Part of a small language model's weights: biases.
Each number is 200 + 30 x the weight over the matrix's rms, rounded and kept within 0 to 999. Layers, rows and columns count from 0.

# down: layer 8 MLP down (transposed), 1024x256, rms 0.0924, rows 45-91, columns 64-95
# up: layer 8 MLP up, 1024x256, rms 0.107, rows 46-91, columns 64-95
down45,174,206,193,194,221,177,199,173,198,227,192,240,207,167,212,143,211,194,195,108,184,181,198,197,237,197,217,197,216,180,210,138
up46,189,259,188,224,220,206,211,248,229,195,261,151,199,193,180,190,133,151,185,159,229,179,213,138,205,182,184,221,201,220,180,171
down46,243,190,217,151,159,174,199,207,167,185,199,240,231,188,226,205,199,189,213,244,186,217,119,178,234,172,103,230,228,232,155,239
up47,207,224,168,203,215,229,283,223,176,219,207,210,190,182,168,169,232,172,210,202,200,173,165,135,216,227,158,173,215,141,162,183
down47,164,176,217,218,228,136,198,235,216,202,200,206,214,179,221,161,208,142,149,229,230,198,216,228,219,168,198,202,177,196,190,224
up48,189,242,214,167,205,200,180,149,188,197,203,216,190,236,180,160,209,236,219,151,190,284,206,201,187,171,207,249,171,189,170,210
down48,206,146,231,200,233,173,198,213,270,217,198,206,241,232,231,209,227,209,174,239,171,143,219,197,218,183,154,184,187,234,161,163
up49,178,218,217,185,197,248,194,207,180,173,174,199,190,200,202,183,192,194,191,186,205,208,233,163,214,219,142,219,171,168,184,216
down49,208,187,201,160,224,221,226,169,200,216,188,189,183,186,132,227,194,275,189,209,193,199,218,157,194,236,244,222,194,192,213,168
up50,188,192,232,232,193,192,213,200,180,216,168,187,157,227,155,187,223,211,162,211,137,185,154,247,176,255,185,190,206,189,148,199
down50,222,171,177,234,188,185,139,221,203,166,176,197,159,229,195,192,205,203,230,210,219,139,187,190,198,219,163,182,205,210,235,184
up51,210,206,183,223,239,241,241,204,168,199,265,187,137,150,188,188,208,166,209,164,180,192,237,211,219,155,208,179,257,220,235,183
down51,239,107,170,280,213,248,215,196,209,188,178,225,153,243,180,175,246,194,225,241,188,187,231,223,230,240,196,167,143,200,193,229
up52,229,190,197,213,206,176,200,226,211,202,234,187,167,236,184,194,217,191,213,180,214,223,197,193,159,198,194,219,182,194,184,241
down52,206,192,282,191,181,201,197,192,172,137,180,225,184,198,227,152,192,227,239,206,214,168,221,186,169,241,154,197,236,224,197,198
up53,219,197,221,134,187,177,220,194,202,208,192,218,210,207,217,180,241,196,207,234,193,175,262,174,204,213,189,202,179,168,186,200
down53,177,196,209,216,240,182,206,229,183,225,166,166,230,190,213,202,184,199,215,196,223,231,191,235,182,160,229,201,174,216,191,201
up54,207,237,163,211,162,181,153,240,229,222,243,109,200,215,186,222,146,180,220,237,252,227,254,218,206,240,172,228,220,219,196,181
down54,237,168,227,199,196,184,192,199,189,172,201,232,238,223,213,225,218,207,163,188,206,184,159,177,227,189,189,166,202,138,183,227
up55,183,240,188,230,182,187,189,205,239,211,188,166,219,136,181,125,174,200,229,227,168,199,187,221,250,224,206,166,196,200,195,164
down55,187,209,225,158,190,215,209,224,229,195,180,277,204,250,200,176,214,263,225,211,194,176,246,174,242,188,179,167,185,194,173,177
up56,236,179,164,216,194,249,214,176,196,232,231,204,228,217,197,207,183,199,229,194,165,178,202,211,178,233,229,192,207,148,168,176
down56,173,211,194,230,203,133,190,264,184,205,163,227,165,201,232,223,239,223,198,247,191,194,197,180,188,224,246,176,210,245,199,219
up57,189,216,198,177,198,207,205,217,199,199,196,169,180,220,199,224,209,164,196,202,245,167,237,178,168,273,200,181,219,210,186,207
down57,230,199,159,204,231,201,200,176,212,208,194,207,240,174,160,166,204,208,185,185,188,223,143,204,191,154,159,214,213,225,218,187
up58,214,199,216,238,243,180,189,183,214,172,189,176,138,184,214,198,217,207,265,174,184,225,207,177,177,269,230,161,180,185,250,238
down58,179,174,214,213,165,207,176,173,201,253,215,240,163,208,221,199,270,161,202,218,252,166,161,262,204,212,230,187,222,237,184,187
up59,156,199,232,228,254,210,203,218,183,241,199,189,211,201,181,157,193,184,124,181,169,194,223,247,153,258,229,178,221,213,181,129
down59,206,157,168,235,141,144,187,168,190,234,146,202,204,202,185,160,188,200,240,195,190,226,162,226,187,218,205,188,247,215,263,234
up60,210,158,166,162,184,211,192,154,204,153,270,192,168,205,190,224,192,191,210,200,214,174,227,224,236,211,208,173,209,210,230,236
down60,180,203,234,245,217,181,219,192,202,213,191,181,247,172,213,199,187,221,201,235,156,200,182,209,204,183,203,239,194,214,156,176
up61,169,198,123,220,160,206,186,181,206,245,187,204,152,163,159,177,210,168,217,201,183,276,235,180,143,220,191,207,191,190,239,211
down61,183,172,210,238,249,244,176,226,206,216,203,201,195,192,167,259,237,186,214,250,248,185,201,211,212,204,135,150,243,232,187,227
up62,179,182,210,180,193,200,219,133,207,194,206,235,192,198,157,164,206,205,161,163,169,206,206,198,199,225,216,179,176,169,201,203
down62,189,205,170,187,210,194,199,167,156,230,154,229,240,233,227,178,213,192,227,168,151,186,174,166,197,228,226,183,168,182,250,209
up63,248,208,188,188,221,206,122,184,162,235,204,221,206,136,205,172,219,174,261,169,204,231,245,174,179,190,188,169,240,218,169,219
down63,235,137,204,266,174,169,227,235,272,219,224,201,210,199,265,189,207,183,144,159,191,198,147,185,198,113,159,166,182,226,166,201
up64,216,162,186,172,239,238,179,223,186,236,229,213,183,244,167,195,174,224,154,236,137,263,216,243,238,196,237,240,188,179,172,235
down64,215,231,181,227,182,150,188,192,197,181,147,175,231,189,195,215,201,202,210,198,237,186,179,240,236,148,202,179,199,223,201,202
up65,202,205,161,145,185,232,229,256,173,228,184,184,198,190,194,172,160,143,215,143,269,201,235,203,178,191,214,187,242,206,182,161
down65,198,193,207,221,191,185,171,183,162,198,203,231,212,182,248,184,208,211,180,216,198,194,162,160,243,192,198,219,218,195,195,181
up66,234,162,176,176,192,188,152,241,203,239,200,190,208,209,232,179,198,272,195,182,215,256,198,169,180,208,192,156,209,188,197,175
down66,205,235,220,155,193,177,236,147,183,185,171,199,230,182,211,197,175,200,193,244,154,233,191,217,183,220,252,209,168,184,196,208
up67,268,199,179,208,224,161,244,244,208,194,232,161,158,204,171,195,190,155,156,183,221,204,170,241,173,215,198,225,210,238,155,213
down67,201,192,196,212,199,198,179,172,145,181,234,220,239,205,179,200,214,202,191,222,251,159,221,175,171,169,194,208,233,150,185,208
up68,161,201,197,203,192,205,228,215,211,195,216,198,171,211,193,210,134,195,225,209,183,234,181,210,190,225,180,159,223,158,213,188
down68,211,246,197,175,182,211,218,203,178,209,120,215,213,193,205,191,169,190,187,265,197,236,167,173,150,164,188,180,183,190,202,221
up69,170,202,185,176,209,183,194,217,195,156,266,185,241,132,206,120,214,229,229,195,160,206,233,158,201,201,217,217,247,185,179,201
down69,228,221,198,211,210,174,208,184,177,244,201,227,186,255,221,284,205,203,192,193,223,217,193,249,209,208,196,187,202,144,221,208
up70,168,192,177,201,203,227,181,225,205,172,263,228,198,206,154,185,230,200,139,206,265,217,222,246,241,220,190,148,201,242,235,222
down70,224,235,221,202,164,199,238,177,228,229,124,169,222,224,268,197,181,201,302,240,163,176,186,165,208,159,224,252,206,149,146,211
up71,266,166,156,200,193,258,219,247,179,234,230,186,217,233,190,238,168,221,266,230,186,215,179,220,181,197,193,167,224,151,193,180
down71,190,207,246,213,177,198,208,194,210,202,220,202,261,193,233,173,225,229,226,159,198,232,156,187,230,142,142,258,159,205,173,227
up72,186,142,212,209,212,180,191,215,234,197,218,168,193,212,199,155,190,205,217,171,207,213,181,200,178,219,217,228,260,172,186,227
down72,213,205,154,176,204,189,246,204,208,177,209,216,193,231,221,179,209,221,224,188,183,244,213,241,202,200,231,228,244,180,186,238
up73,182,223,195,193,182,214,184,222,224,200,163,210,219,175,197,222,152,193,251,169,248,227,175,223,192,181,229,222,254,195,213,175
down73,220,263,199,158,189,204,137,241,230,227,234,105,171,185,201,193,216,178,229,185,158,203,214,164,164,212,220,177,196,243,207,227
up74,220,242,114,209,184,182,151,146,228,205,207,160,147,216,162,173,233,220,167,192,229,224,226,204,220,227,131,202,205,207,189,177
down74,246,222,161,222,222,233,204,228,188,196,149,267,226,274,167,151,223,247,236,196,237,228,220,240,252,182,227,204,212,185,124,209
up75,198,181,163,162,204,220,176,196,122,216,233,217,190,154,152,168,211,203,168,234,153,220,259,185,206,218,206,190,183,212,191,226
down75,248,158,228,183,187,238,223,161,212,201,239,173,164,184,197,220,219,211,204,121,202,203,181,198,149,172,204,181,237,242,150,261
up76,197,213,234,185,237,155,206,181,221,208,210,224,209,135,184,221,137,150,226,198,231,213,193,223,182,219,238,222,238,245,141,190
down76,108,212,215,190,238,188,242,254,207,149,213,266,212,163,199,166,127,123,208,176,213,214,171,213,176,212,195,181,174,227,182,173
up77,197,189,219,241,223,251,194,195,202,259,239,189,181,209,177,189,192,235,192,191,194,190,213,222,207,242,162,224,221,229,176,189
down77,201,215,118,219,207,185,158,150,218,206,170,194,152,173,167,229,198,173,192,226,223,168,204,237,185,257,238,223,202,234,236,183
up78,185,191,203,221,221,233,207,160,198,134,239,200,195,199,159,162,209,199,165,151,216,180,181,204,277,220,117,245,191,211,206,206
down78,189,193,218,203,223,202,169,188,175,163,218,220,238,237,211,169,148,193,228,187,189,212,171,202,191,207,197,199,190,200,201,149
up79,204,213,149,141,185,263,220,175,198,161,152,244,219,242,196,208,201,221,188,187,208,185,198,233,176,251,171,169,195,139,214,211
down79,248,215,217,178,232,190,163,221,211,206,170,223,220,212,204,201,215,196,239,178,210,174,220,163,196,219,224,233,230,164,198,162
up80,231,158,188,234,268,270,208,180,165,237,201,192,218,204,150,179,210,213,186,154,160,243,230,210,183,235,187,234,178,172,185,254
down80,201,202,234,215,181,193,233,186,195,235,231,197,225,227,194,167,262,162,250,195,211,210,185,114,189,221,203,184,226,195,188,181
up81,220,213,196,184,197,219,192,259,176,108,229,187,161,196,194,189,189,162,229,185,191,191,178,161,167,231,214,180,223,194,154,257
down81,177,195,162,214,191,173,226,222,213,222,187,179,211,187,228,189,177,168,183,184,218,196,189,251,177,240,165,154,225,187,154,195
up82,207,159,112,214,185,214,207,191,238,224,207,121,194,203,217,200,206,178,254,171,235,148,258,224,179,225,133,219,246,193,202,185
down82,260,191,191,204,223,223,259,191,192,200,168,178,274,202,205,215,245,178,210,174,222,167,214,158,196,212,270,223,273,213,212,129
up83,257,162,182,234,207,184,280,210,212,242,217,170,189,200,140,203,149,205,198,141,245,211,213,234,151,217,178,191,178,212,142,217
down83,197,231,160,209,211,210,260,241,169,250,213,150,177,165,179,186,228,188,193,199,241,172,163,189,112,240,181,200,157,266,248,168
up84,170,197,193,168,247,242,155,211,187,195,224,147,166,198,185,166,143,244,222,209,214,183,259,232,203,201,181,248,276,222,207,201
down84,214,160,225,170,180,160,218,224,156,189,198,267,163,227,254,234,234,194,179,191,216,223,213,173,214,203,194,210,233,216,259,228
up85,194,204,132,140,213,189,208,167,278,241,213,220,141,195,174,169,174,155,228,201,275,148,160,217,124,227,196,201,208,248,192,176
down85,211,166,179,200,189,237,247,242,203,187,179,164,181,140,318,187,256,201,261,221,170,167,199,186,257,203,209,182,192,210,204,232
up86,278,175,114,196,226,243,196,179,174,220,192,211,259,168,179,181,243,227,188,178,147,189,231,164,179,207,171,247,168,132,193,148
down86,237,195,224,207,224,217,156,153,212,188,223,192,205,145,272,215,196,195,198,163,181,287,250,110,159,155,179,205,179,214,147,183
up87,180,199,206,214,254,176,171,201,196,228,201,229,253,226,198,159,206,213,170,146,233,218,236,184,214,187,169,232,211,182,160,172
down87,214,195,246,224,186,158,244,206,225,260,249,213,184,163,229,237,183,198,190,182,198,168,158,226,224,155,268,208,170,186,204,227
up88,187,220,219,218,216,238,246,219,174,202,231,180,225,190,173,164,125,179,252,161,244,213,186,176,250,169,163,167,188,219,214,136
down88,187,152,197,214,204,205,196,175,184,182,234,209,217,192,183,168,203,218,204,190,217,219,175,160,184,180,209,178,196,211,205,168
up89,190,181,253,174,197,205,191,211,162,139,273,194,199,214,181,184,206,227,207,165,219,176,223,172,98,214,158,215,218,147,220,217
down89,201,251,222,199,145,193,175,211,191,241,180,206,143,164,218,219,213,201,193,180,183,189,207,194,182,173,234,215,201,226,234,164
up90,170,149,169,226,207,191,253,256,210,195,185,162,179,174,218,160,230,194,238,211,191,149,196,223,203,206,172,196,180,192,226,210
down90,197,212,230,178,195,190,191,147,157,189,185,190,204,245,213,196,116,191,183,187,182,278,176,180,199,157,203,219,203,212,200,195
up91,191,180,188,177,170,243,226,192,191,187,223,181,172,172,195,178,202,199,179,199,182,192,177,199,172,244,203,213,186,211,172,251
down91,221,182,242,218,196,151,240,179,184,218,177,211,218,205,231,198,203,215,204,220,203,231,211,197,257,186,198,183,217,168,206,216